Weights of a small GPT-style language model, trained from scratch on English Wikipedia.
Size: 10 layers, width 224, 7 heads of 32, vocabulary 1711, 5.82M parameters.
Architecture: RMSNorm before each block, normalized queries and keys, capped logits.
Training: 192M tokens, 5866 steps.
Each number is 128 + 24 x the weight over its row's rms, rounded and kept within 0 to 255. Layers, rows and columns count from 0. Numbers have three digits each. The size before them is the row's rms in percent of the matrix's.

# up: layer 5 MLP up, 448x224, rms 0.0703, rows 419-447, columns 0-55
# down: layer 5 MLP down (transposed), 448x224, rms 0.0566, rows 419-447, columns 0-55
# gate: layer 5 MLP gate, 448x224, rms 0.0689, rows 420-447, columns 0-55
up419 097:149195117113150146122156123138196105140136095097121088126147133116156128128126125107156125123151115138132165115155133108126113093097159140142128152135110131130134096066
down419 103:102158092128074125128110129132112127083133146147134169160120118130109137140119140120108094102105109111133038096134193157138137166132110132145096112125177132136119160125
gate420 100:144133140105135114106155100095109125136100106125105102152150149155085103141127162113120101156136121147148097117135166139136089090119126103129115127148158144136119118120
up420 100:129114133095091106123117184143115121102129144122129121139159119122072120120114153144183126113149106106177140175144103113133147177159157133090154133131142119116155144112
down420 109:143123123122128121150175097093106101110077122121119135135079094153157106143106116122130139094123056153137119136119119059112128107128121132131125108081137132120066125169
gate421 105:134118154139141101131108137114092100112104122125082139082113150151136124143139141111148149100138080121138096140137109136102120128102130135105099135180134148131123128153
up421 101:198087098123126087148119147150106141088120113141125130108109119140145077186130103083094132108144122081147096108138143142173132156111141123144139146167134128174102112128
down421 108:117115128134133163142093129064142150152126128150083108163132125139066156105118160156116104131155127161135139135113118116141117089147116074118075070119134134127134097110
gate422 107:136165108132134127141168172145175081105103135107135113142137175113099159143103102164138132125111146110127187107118148086140156143142155130133153115185121152110128151147
up422 099:144137127117125125076137109168147110104115124129143122066133093114117128098106153131100140118119123153149148095099120157153126142088130118142149114104149133150146093127
down422 103:122113132104140158145115116142179139140139100163120134112106127087142109138166118079194119120132137081106138135132177164095114122134098148109079103134129146098122163138
gate423 096:139117167106121122145147131118125119142106129147134135097112163162089133139156119118098144126135178129120098161103149112121119110129127117143111134112132156119128148122
up423 096:110123100127130124115154155085091118140156101116145136140056112134125158124082153126123106070110119133131113168130116137095141136112125184103124154149128139125101117142
down423 099:124128173161108136145121081114137168129101124075120144117134158107115120122145125125141119113106135065133125148116125111131109100079162104121113147134109165114135143136
gate424 097:139101119078131096099121128113136125139127158106174133095132156105110157158120124137106128161128138127103144133134123094097159110171147087125087152157101151115154148098
up424 098:159126102057132128100151170160123155131142116112146115135128191106163200118125155164116141163139105114144128129121135106136146158170127048146091115154178153093112111135
down424 089:101135129190135136135111107105140146139159126096143129131125141115102083171126111087105121070126121138118121111131108115110112136109101169137133119102098138118143129112
gate425 104:099112146152145123137157124106108138130071100148127142110206138115172157153164101133128125121149134139153168145145132128128124135146123146104170131138125137125093167177
up425 105:136106137144112119174144180120090112100120122128171128103109120096097107129111140101120134091124145169092102115106146199139121130131103110167156117119135078145082124135
down425 109:074152144139149104071137135107170110144160129137090150166117139185128122127088131122129128130127116150174108118119086117159097131144104123118087146101084105132119086147
gate426 094:152099140113156180087092103120116123146126106164154143099142130113091124142155117123125146124149109097118101134132130136099134110138123120117128151140122111126135121116
up426 092:158113090109158093102131088122137145154145145152140148105164121081135123113135158125116168139124107113121069122151190145083078100155084108107130133145120092105124147107
down426 093:115156132152121143156151145127139107117170084104105119143129134147169116158111122118126131082141155140088182084088136103125161113134134101174130120130108151148123070112
gate427 105:147121151096124129158125120108090107127085158134126120123112136123178143117121113093155126108163082106129124128158110094106148138101130168097149106136106140137116163191
up427 113:148112105117137138126086123109164105137128086115116114145116109143111101141144146108104128125152066099154112113093158142203130133144114163158150124102143114105125132139
down427 115:081127146141132117113154136161130110125088129141110136121129111110098119134101164141143110129102126136050140108100140104150156128095126154081099101068110124136104118124
gate428 105:154135132104132100130121117129131087104116123128154160096137127082099123142132097148144128144131123134086121150180116117110131141121095112119158136162143144141144098129
up428 106:116139122111107152124131089124157118120144115094160120140144090094132144111130144072112128121135114130132097145122149091142124156106096156121107126135102116122131182099
down428 103:147153133125120100177093157155126159168151124138133176115172096140151128113161105153118134168130120134116102156136111152145144151161181105169125194161134129137155112169
gate429 098:135112129081095153132159114141101143102113125153115148113146149110119176117109123126130106117130107132135130148112104132131149160105099152092159136140178177109094149175
up429 095:098084099132108161105146140125110147106126139139098129081159100127081173107090154127105106107139123155122103113106100114141107114116151145117164100099142131154131132134
down429 096:198145130153155165129108140142137113125178117096148145113137129120156141143137104165119144075117122086130117130129142140152123078158118083136082153152117122130138132114
gate430 105:102109165102158116097119096140160136126103109152171161131142170090144110179132094112177118159139142137112130148191101102098134106122105107096179156120132148131106111127
up430 102:126173133106165149127139101164105115129142131097185141156152162128132099136130119123118128146134134152128139087153174111123174105149104141120173128124163182145127182150
down430 108:140117162153088103135089151162115151143132100111138118113092098159112126126153116125153163117141106122166100150130148145133089184115130132150126092126118092163106114128
gate431 098:123136137127118099162133168085149109133123131133138093138195129122141154102098174107153152162152138098125151106124089110134122110118094095077119113175157122146128110152
up431 100:146119108157128114115130114169144167157124126140134088164126107116088102101169133171171141097064155156151146125112094140148127109140129125205149107145120130133145129163
down431 100:194165138136106167135158091100153106155114161099099125098147105114111098091095174142122167143143124126121115138161149146084145124129093130096138174126159179160130115175
gate432 100:083122093151143130137140112141138067097127143166052141106119112114108147095088141161146128167153098137100142094087139141093137079103115132151133102143137134169109124102
up432 099:125105142114117161120126162116165151135121091118140099159149136110131122143125147142143130125167149144164136137172118123121145154125144156138113146162110163142130119124
down432 100:176142113155117154137092125094152122152132141118109135124120103114070128151102115120166123097109097117113119113115148195147127086152123122099127129129103153110139118118
gate433 097:133177136124162100145159154100135122127107140158099094131129143128137117135147139142148126126116126166119130120162126125119123128139139121124117139201113160151129100160
up433 095:139117145132141145111105073112142141149140104129139118073129151076149099118132105153111136129116122069127120162114095143139139117127153148073128138121116164111126147169
down433 097:145112098124144113137074174171149089120176102117115104192162137143167132129110153123136140137145145134118088077155166103150127159068158140145121080094116119129136102137
gate434 098:135090151162099155125134115141089133144138139174100160123162141137116157125143113146116111130117101129118105136119091118092115128108113144075135120120088133134105186178
up434 100:169134144127142160185158151153065121096105098099127094110082142151115153171145169182116131101092139116117132098132162110089165143159157121123149124133161138108173110125
down434 101:069103129123137130110097124136177143173132108084123102109191106090115141112155125130141131168169164081173182144117094193181117106131143146132134157174104095132133099138
gate435 107:139141103114104178135153107108102088166124111130155126160112182096114151088133116150157127159177149131120145082110110149109115115091128095131171154149123084115105116194
up435 109:124118146139124153141054139090143154162120130132158127130144084112139105083133149139129143114087120122136109143149105136115115124102158110117115143145099138164167104148
down435 110:107140125148155101100114107134145138134147125151136094143113147131115094132100098115128062115125119099077109133098172121117101131113141140138131119103131108127106112078
gate436 098:104150170125131119144118104157173108125084117116112122157129094147165116146104153105153070132172101143124113124154123097141130162143158134115120159159157120122102138143
up436 102:136130084115141084165142177139134127100145141152138139124127146147147098115128173190095155123075133121125163111146122107123121118125144156157076130124128148121139107102
down436 100:138108146120124140159138103147082080093106131136082123105146127113123159148124122125167121109162106095130118153140186145117130147183139152107179140108134128115132105153
gate437 094:126140112145114088150148161163121100120113113110077066129147122136120130113137156151159128159140165107139138114132118124141106159083182153120129144128114104085125094129
up437 092:135100156176095169129093119156088153158132118110187108165112114108096123151137113150142129158150112145135135115149125155134105123092119094133129127145098152120144184113
down437 093:125105104098151125098187132088115116130182144138142105081125148144164116071138117095165116095090147134157141138148148147122183122195140105112132153052137144137126155112
gate438 104:129168119137104125155112128117138102096123118149079137097143153120120126103140125102185096127153133122104145134132103123152151137081128119137108131126151165131096123154
up438 104:142143072118128088083109099136128126096100112134119142128126139127101149127113140131145095183131151149130158169130128115141145160133153154160144123149085111131089158175
down438 105:111115138127114107144138082127126177128106136130114144105160124131197123111126071118197129092146145146121146137148114149122159135134142127118100114144087106126157170111
gate439 096:152130143171159116109094136118123121135116125154134123128170127141130137104088127128103112173128157148080141117134079105111098144157114156101125103116134135140145154129
up439 091:144147099140127144162125098109115089143152157157154115138074131120126112135107101124200119123145114189128129142146127140168073090145119116088124111121090145139135132086
down439 093:149139165147151152082091113121132141144136128129114137092129132145142124132194105104106125135153123127110147112099138125112127136126118112170077117137169095102138154121
gate440 102:123076136133121157105152102125144087143122118148077104101160096133140162129126151084120119114184113157115095134132101108131104175096138140091129131091100173110123194131
up440 097:094132128172164124058146155111132145106126129098133134127142122139138134143108115156091081117118100130093098089145105129152137145112136158142155128123141064112093118148
down440 098:134108145077114081110097155118159135154103134100142146167144128129108121086145130113142129184107125125157153117112109204104117102101119153165111138169096136124101175126
gate441 098:076140134098122130129159137127115092092121104127096110125145166147134151110128140136170107136126146122119124168136130122153143109142175163143113127136168131093105177172
up441 104:121138108153109117131102140099119094103132117124128088133175162169139155116084152142163131127121118131100128149121143095115135142127099180096139089110078120107107174125
down441 093:149140121141151125136135118142131123154132124107121099137144096144131123135131115129087130153168151164200132087139141170106091168143166112125093146083120122155143122090
gate442 103:133154158098119189134131139119115086124136145134109132092135119131101095137150128107100118122130105130160089113113125115132104189093183123147136148137158149037098170185
up442 101:148103163157131093152152121150113099167125110071126106133156157173075110130119146131127135146135107107149100153130138085115172130140107147120145142163104133158120113134
down442 106:089110165102162156109133124118111140126097127153156130151117110134137115146106143127132121141122133123119085119139107125148115150126126165125175134131148115149134123104
gate443 100:147161166105155136133140140118128119138106172125134114146116120164135157158119135078138111105125132134121118134117133144170118168167127156130132141168170143135048119187
up443 096:118151098131128104175140125094111112135120131116130090131128146159151125123148142086131139129146113106125154108139115157112132100114125095177095134146115123127159114113
down443 099:117158156106150107109074142155156167123183098129107123158138125128107139136119130157140120128136135158148125137104059177123092134151139152112149119117152121135095138113
gate444 098:128140158078126163122102122141093129077113120112125115127090168112094102093127140162092097104120084086140100148147143100124147133151148109138142094134160109096120089160
up444 099:112135106108109145154081104135097126122169132138134070124088110077097117128146109174116120126142101139142069083153100125117162110134133108152129089127183133140163097152
down444 099:149091098137138151109182182139112117158162099112120142141141144127117149179125116086146167130140151139107161156104154122099128120109120150124119131152093137136147174130
gate445 096:107105105111142134120155126156152131145090128110108140102151177144142146089115119128142088111086115116115089128122150101109172118150159150134126142134146149121105135154
up445 102:152137150147145158160142158116132115146114097092164092153140153112133116110096164151188119141107118087140107141159156127127115090144137127108086133170110156132100104141
down445 100:152126172097156106087156146115135116070139095135135115132128119125102152142135131149108191160156150077159156102150113122095119130181133125101178124149128137138115205093
gate446 103:150133184152159162137149136149122081143144139113118134130121126105120133110120080107128126104143112141127110121103137131130138105122077109181138109143175136134099143131
up446 105:116135127100132152156111092136145178157158173150182092163144118102154131126139141089161113142120085161154098186148093156099147115141115130108121140133120126157141140123
down446 105:130140145110139112149136147098119113063083083162145134130088121141123145112123100180088134117162139141092187175120117145110119173146106136132137129150081164088121106122
gate447 102:095142129128152139189180140150077142121102175118117148145118151139098160136111136136159101162110171105141129102145104101134161087132167173126092138143162147105138148152
up447 100:115131103084149144094133154121112164118118129105126140109136124120096160125131142114099120117148151154147130124169138111149123078156174145123126166149102115143139151144
down447 102:110100116168135147136130116079110117056111148131143149162122127125142106166126137129096117144150152129144141099167158126121158163100104122098151166109121161113117103089